python train.py --n_layer=16 --d_model=320 --n_head=8 --n_kv_head=8 --head_dim=32 --d_mlp=1920 --vocab_size=8192 --activation="tanh_gelu" --norm="layernorm" --norm_place="pre" --norm_eps=1e-06 --positions="learned" --qk_norm=false --attn_scale=0.177 --bias="all" --tie_embeddings=true --parallel_block=false --extras=["capped logits"] --init="normal" --init_std_qkv=0.025 --init_std_o=0.00441 --init_std_up=0.025 --init_std_down=0.00441 --optimizer="soap_variant" --lr=0.00283 --lr_mult_qkv=0.5 --beta1=0.95 --beta2=0.99 --lr_head=0.012 --grad_clip=1.0 --warmup_steps=200 --schedule="cos" --final_lr_fraction=0.03 --batch_tokens=[65536, 131072, 262144] --seq_len=384 --doc_mask=true --train_tokens=501900000 --steps=3983 --dataset="wikipedia_en"
Each number is 128 + 24 x the weight over its row's rms, rounded and kept within 0 to 255. Layers, rows and columns count from 0. The size above them is the row's rms in percent of the matrix's.

# layer 13 attention key, 256x320, rms 0.058, rows 0-48, columns 64-127
size [ 92 103  95  90  96  92  89  99  90  92  96  89  95  95  95  93  85  91  97  78  94  96  93  98  90  90  80  91  92  92  91  91  99 100 100 100  99 104 101 109  94 107  94  93 103  95  97 103 104]
[[ 60 159 133 137 104 150 116 125 132 165 168 138 128 130 130 163 152  85  59 142 167 124 141 140 138 125 121 125 138  90 143 131 164 118 166  74 135 127 111 152 142 129 186 138  90 102 111  89 112 100 129 140  99 135 114 170 128 138 118  90  95 145 120 115]
 [113 134 117 181 123 112 119 164 134 106 139 157 100 117 102 107 121  52 142 124 144 139 140 129 140  71 153 127 119 129 167 153 152 134 114 139 133 129 144 171 130  99 145 124 182 119 164 131 156 117 107 155 143 120 126 124 149 102  97 123 149 107 146 125]
 [153 168 164 114 137 138 105 107 138  97 193 141 105 155 118 140 164 118 103 116 141 121  97 155 135 147 125 125 151 117 146 149 135 174 143 129 121 111 142 134 134 118 106 125 141 184 108 109 138 103 133 121 149  94  60 151 153 132 131 114 130 124  99 102]
 [115 138 105 156 126 122 195 160  90 116 115 133 142 137 102  94 110 117  87 105 129 117 122  99 135  87 155 204 150  99 131 141  98 137  94 153 121 113 113 155 115 121 118 130 145 107 153 119 104 152 100 122 125 135 130 112 148 152 127 105 149 137 141 151]
 [128 138 188  94 115 123 149  98 121  81 115 127 108 145 184 139 128 151 109 165 134 144 133 142 140 114 161 170 145 130 116 114 172 127 168 140 171 169 101 113 105 117  97 110 109 179 120 107 163 110 110 119 150 126  91 151 168 111 163 159 120 109 123 115]
 [139 125 120 106 175 110 118 108 144 122 141 143 144  98 159 143 129 113 168 118 149  87 111 156  79  99 133 147 106 139 121  68 130 138 110 137 144 129 129 144 143 125 133 157 151  90 132 139 130 156  82 139 152 152 105 138 132 109 129 143 122 104 132 111]
 [ 76 127 128 109 111 169 133 136 120 106 110 111 120 137 102 118 118  77 132 116 156 151 133 176 170 119 169 139 149 128 171 101 132 120 140 138 152 179 119 115 125 137  95  87 125 139 125 135 138 113 126 111 131 103 143 178 172 131 157 125 138 162 130 106]
 [131 120 129 144 165 158  95 134 127 129 145 137 121 202 130 135 121 119  75 129 113 144 106 115 132 124 108 119 101 143 177 149  96 132 133  97 154 147  87 111 150 129 110 168 140 130 119 122  82 118 138 108 149 131 124 159 139  86 143 154 163 182 151 166]
 [130 141 126 116 110 125 134 105 169 144 115 134 149 120 109 133 121  97 155 136 150  90 117 119 130 109 152 172 146 111 129 200 133 149 134 114 113 110 120 134 133 127 156 141 116 126 116 112 117 126 134 125 160 107 115 149 152 113 127 131 178 169  92 112]
 [161 122  99 135 159 115 118 120 123 166  79 142 171 126 150 157 131 128 184 128 134 152 140  82  76 167 133 130 139 129 122 115 146 137  83 142 158  93 173 167  97 143 173 111 158  99 121 132 102 146 148 102 161 177 134 107 123 162 129 113 120 126 121 115]
 [148 125 126 160 160 141 145 157 124 130 179 171 113  98 141 171 161 165 137 156 127 132 135 102 139 114 100 128 118 135 126 143 144 133  95 144 117 166 150 136 175 149 138  92 137 148 140  81 147 119 128 119 116 150 119 113 140 151 119 136 130  81 121 124]
 [125 107 114 148 132 171 119 168 123 114  88  98 104 133 128 128 147 102 147 113  93 100 141 109  95 165 146 155 117 134 102 127 125 112 144 141 107 104 158 120 133 153 113 156  95 124 142 185 154 148 148 104 123 158 102 117  88 113 132 135 122 133 113 127]
 [166 123 157 130 121 132 162 147 137 146 137 116 132 121 153 126 178 129 119 118 176 139 114 152 118 146 150 117  84 128 186 115 114 153 101 129 130 124 105 127  90 108 124 105  99 150 141 134 125 137 103 115 138 131 149  93 120 121 102 126  94  93 135  74]
 [142  84  81 121 106 143 156 162 103 132 204 128 118 123 158 153 128 107 136 123 137 111  97 121 106  79 113 123  99 167 112 145 104 140 135 100 154 134 148 132 140 162 107 112 113 119 162 150 108 110 104 154 141 155 136 158 146 139 171 132 163 128 142 114]
 [139 140 105 117  66 154 104 170 121 155  95 102 152  85 138 117 164 112  95 105 108 141 124  96 105 192 182 148  69 103 159 110 124 139 141 157 139  97 170  88  57  89 122 111 141  86  99 111 147 169 121 147 111  90 128 119 164 116  88 123 127 118 131 117]
 [137 155 154 112  75 125 145 161 116 121  97 147 117 140 116 113 128 128  66 128 128 104 143 135 124 139 122 128 107 171 129  96 123  77 140 133 111 107 158 160 160 153 106 143 164 131 112 142 122 161 134 121 128 166 110 125 143 101 132 160 113 127 104 154]
 [151 132 106 129 161 137  86 124 133 107 105 123 100 103 151 162 113 111 110 145 121 108 146 157 144 156 137 125 142 139 152 128 157 148 125 130 116  91 100 126 134 138 139 122 113 123 154 156 155 123 107 107 148 172  83 140 102 125 122 129 137 120 126 127]
 [150 153 147 104 128 144 109 139 116 169  96 116  89 104 143 129 124 131 128 142 132  85  98 134  69 141 143 109 139 111 160 140  83 141 110 123 103 135 172 131 117 165 141 121  57 114 125 109 133  86 191 147 111 171 118 120 104 125 124 133 143 126 118 142]
 [ 99 127 113  69 123 103 115 131 161 156 113  82 146 126  97 124  96 135 191 120 147 182 123 140 110 161 134 152 128 132 134  88 114 149 125 108 142 138 129 152 106 170 120 142 124 102 144 141 131 131 168 109 131 119  93 184  94 154 145  84  95 125 135 132]
 [170 144 126 120  99 117 125 148 131 157 148 125 123  88 156 153 117 154 144  92 164 128 105 160 116 135 175 111 152 111 117  77 205 153 117 102 104 154 122 122 152 161 134 154  95  77 110 103 126  95 109  94 114 118 135 119  86 139 128 162 115 122 176  84]
 [130 109 145  56 159 104 132  93 178  98 135 132  91 133 169 131 124  87 137 150 180 150 144 112 145 142  85 113 176  87 118 141 134 190 129  80 145 130 111 129 129  98 129 144 103 125 130 137 136 112 142 125 147 142 154 115 122  98 134 148 154 120 158 108]
 [147  85 120 146 138 138 128 125 129 105 177 145 131 151 115 114 140 110 106 111 164 113 112 110 121  95 123 144 112 143  98 119 123 123  99 137 132 105 157 143 105 166 142 134 109 125 160 133 100 182 139 143 125 139 106  91 137 103 112 126 107 171 127 115]
 [144 102 132 122 150 170  91 143 165 169 101 129 166 163  99 136 137 131 122 104 129 117 124  88  93 153 114 115  86  80 107 144 128  95 115  88 100 146 125 163 178 117 118 153 144 120 124  85 119 119  71 135 101 124 108 108 113 117 111 102 109 120 102 106]
 [110 145 111 100 116 117 105 142 111 142 159 137 160 147 151 145  55 114 144 119 132 129 106 155  82 176  75 128 145 134 114 129 145 126 141 135 133  90 143 116 136 142 132 145 112 156 168 148 119 143 119 113 117 163 115 133  70 154 104  82 165 120  94  76]
 [151  89 107  81  88 137 123 133 155 103  79 158 139 154 123 123 134 161 139 107 114 160 122 111 141 104 140 137 137  82 114 145 148  67 135 155 111 137 139 113  72 131 117  80 127 123 112 159 123 114 133 125 115 143 142 173 144  99 114 144  97 133 112 110]
 [153 133 135 138 145 144 161 133 123 156 120 145 102 130 118 120 162 143 142  88 110 141 103 130 140 114 108 125 164 173 133 105 126 144 134 160 127  87 133 155 141 145 116 104 110 145 128 114 130 149  83 157 130 108 180 178 141 132 140 136 121 125 128  93]
 [ 90  93 122 118 136 114  98 157 147 128 108 105 105 128 144 129 110 128  98 109 111 106 141 103 163 154 117  96 170 112 149 109 116 129 138 123 165  83 122 137 131  93 116 170 179 152 132  79 108 144  89 130 123 137 143 185 112  72 144 184 144 145 127 124]
 [134  98 130 150 162  91  84 118 161 123  67 142  90 140 151 136 118 103 128 122 147  84 126 132 130 167 125 103 122 144 146 155 150 178 163 117 146 110 164  90 129 123 155 146 104  82  98 123 124 149 131 112 152 165 118 150 129 114 107 121 144 118 125 137]
 [ 93 153 122 117 164  82  94  97 117 140 136 111 128 127 133 171  96 109 136 130 157 175 134 111 123 167 107 126 158 119 138 123 138 111 126  93 136  87 125 140 108 122 110 138 137 115 130 122 126 148 137 125 146  99 148  97 155 104 166  85 185 140 153 132]
 [119  99  79 140 153  94 113 127 130 142 118 132 150 133  95 155 126  97 157  64 147 124 146 180 104 146 149 143 151 129  98 139 145 112 142 139 149 124  95  90  93 143  97  93  50 122 129 129 113 103 140 111 128  82 177 183  93 113 128 136 113 128 117 111]
 [160 104 173 110 134 135 130 132 125 126 160 145 103 171 133 114 109 141 104 106 144 126 123 133 116 110 138 155  84 124  96 131  96 112 122 136 130 126 160 142 101 118 143 108 126 143 101 115  76 132 135 138 131 143 120 134 115 115 137 168 142 131 134 135]
 [136 145 112 111 139 133 134 130 158 105 154 140 134 141 149 118 106 170 116 123 168  90 131 104 158 119 134 110 164 132 139 106 141 129 105 125 150 103 111 137 142 131 100 136  92 150 153 132 122 137  96 113 185 127 130 123 155 107 162 123 204 119 169 127]
 [120 130 149 154 109 153  43 148 152 113 123 103 115 107 118 115 161  98 156 108 140  97  92 161  98 168 142 132 119 139 130  96 176 144 121 118 130 128 110 140 134 151 154 109 127 112 127 121  98 126 119 112 124 130 156 130 126 149 151 166 123 123  96 139]
 [ 98 156 139 124 114 115 108 141 117 137 140 170 114 118 120  90 137 101 119  96 129 144 148 161  66 118  96 154 107 111 121  81 102  87 128 114 101 110 142 145 119 157  79  92 121 119 121 132 144 155 136 122 166 146 156 175 138 128 147 115 128  94 121 118]
 [126 102 127 127 140 124 140  98  98 126 119  97 106 127  99 106 108 123 151 129  99 100 158 136 120  95 132 154 143 137 127 124 114 155  93 123 150 179 155 118  99 171 152  79 136 132 125 154 172 108 130 121 132 147 156 123 155 130 153 113 150 120 157 122]
 [125 150 149 113 129 127 138 181 125 137 108 134 160 133 148 116 162 131 100 157 134  95 107 138 123 121 162  62 114 147 126 139 162 104 165 179  95 126 112 149 129 128 164 117 112 177 104 147 115 136 143 160 104 132 151 152  94 134 125 148  91 127 117 130]
 [113 130 149 125 167 107 103 147 126 111 165 131 149 157  94 160 138  87 141 126 133 159 162 122 134  86 145 146 131 138 135 125 165  95 126 107 110 113 102 139 132 168 149 118 166 116  90 128 106 169 129 130 141 136 151 146 136  94 144 107 131  91 113 105]
 [ 91 125 112  95 133 119 162 121 113 135 158 150 176 129 136 136 163 145 104 160 108 138 127 133 184 114 116 133  87 137 112  94 123 107 139 108 123 100 154  94 172 118 114 123 143 157 135 152 126 158  96 130 138 157 152  99  90 100  90 146 142 158 111 109]
 [143 116 168 111 165 126 169 114  76 125  99 124 102 156 128 165 113 110 143  84 146  98 110 186 159 119 182 119 155  99 107 145 134 136 102 119 121 127 120 155  90 181  91 101 148  87 126 105 110 119 139 139 150 112 180 141 160  89 134 121 102 145 113 150]
 [ 92 131 140 157  84 109 135 116 124 159 140 149 132 127  89 137 152 139 137 138  90 136 143 143 108 139 117 161  85 108 135 110 126 102 162 146 165 112 138 124 125 149 145  91  95 127 129 130 113 180  88 107 113 110 114 152 176 121 115 139 164 119 133 135]
 [111 135  85 134 113 138 124 157 133 140  93  95 151 154 158 153 110 105 145 102 141 124 155 167 118 128 122 140 118 131  85 118 171 128 122 115 143 105 129  86 108  86 126 103 127  97 133 121  91 144 156 152 107  87  76 152 117 154 147 128 131 106 118 140]
 [136  96 168 162 130  67 121 124 109 131 151 126 154 135 125 148 133 149 142 188 169 102 128 127 133 135 130 142  98 123 181 140 146 111 140 130 172 128 107 137 146 117 108 138 140 123 121 137 121 145 122  82 127 182 153 152 162  90 149 132 153 102 147  91]
 [ 98  83 105 158 195 131  90 100 146 136 134  97 145 146 143 162 144 138 101 104 104 128 111 136 116 153 124 132  80 110 141 114 174 107 151 195 163  84 135 146 137 122 125 152 118  95 133 176 117 173 117 180 132  83 147 119 104 129 179 150 140 116 126 133]
 [154 118 121  99 172 107 181 131 140 125 145 119 165 116 141 127 153 120 112 112 143 131 153 113 137 113 170 115 135 123 174 116 127 113 178 144 156 146 133 108 121 142 138 124 140 137 106 113 131 155 151 128 167 109 124 138 134 137 174 130 101 173 124  94]
 [161 122 150 139 140 159 173 127 140 131 158 127 111 142  83 132 119 153 166 102  68 113 126 132  93 156  97 125  95 135 128 163 141 125 157 119 117 127 152 134 124 100 131 105 133 134  91 120 104 114 142  96 114 105 125 102 159 157 138 102 106 135 138  77]
 [102  97 101 139 132 105 110 130 119 136 115 134 110 117 118 137 134 162 109 134 143 146 151 170 141 134 171 134 118 116 118 151 107  98 117 148  84 111 128 128 169 134 184 140 163 101 102 137 137 184 178 120 157 121 109  91 144 122 135 105 120 124 122 148]
 [115 117 100 116  93 146 140 107 118 135  86 150 138 116 140 176 143 139 113 110 120 153 155  94 162 129  78 163 133  87 128 120 102 125 101 125 120 112 128 137 125 138 125 112 130 133 152 111 166  60 114 107 145 137 142 122 130 154 136 143 110 107 136 145]
 [152 130 139 156 116 149 124 138 130 127  95 119 104 109 129 119 141 119 125 132 131 162 165 145 123 148 118 178 115 150 152  84 168  81 107 122 128 129 149 134 131 127 124 110 152 116 108 149 138 147 136 107 133 116 107  96 170 138 135  86 111 159 167  98]
 [102 124 111 108 178  97 125 125 162 113 114 126 151  78 168 140 174 118 100 139  91 144 124 142 136 178 109 128 160  88 148 140 106 128 124 145  87  87 131  98  78 139  89 142 100  88 129 115  94  85 149 103 150 168 105 111 131 104  90 114 157 133 110 117]]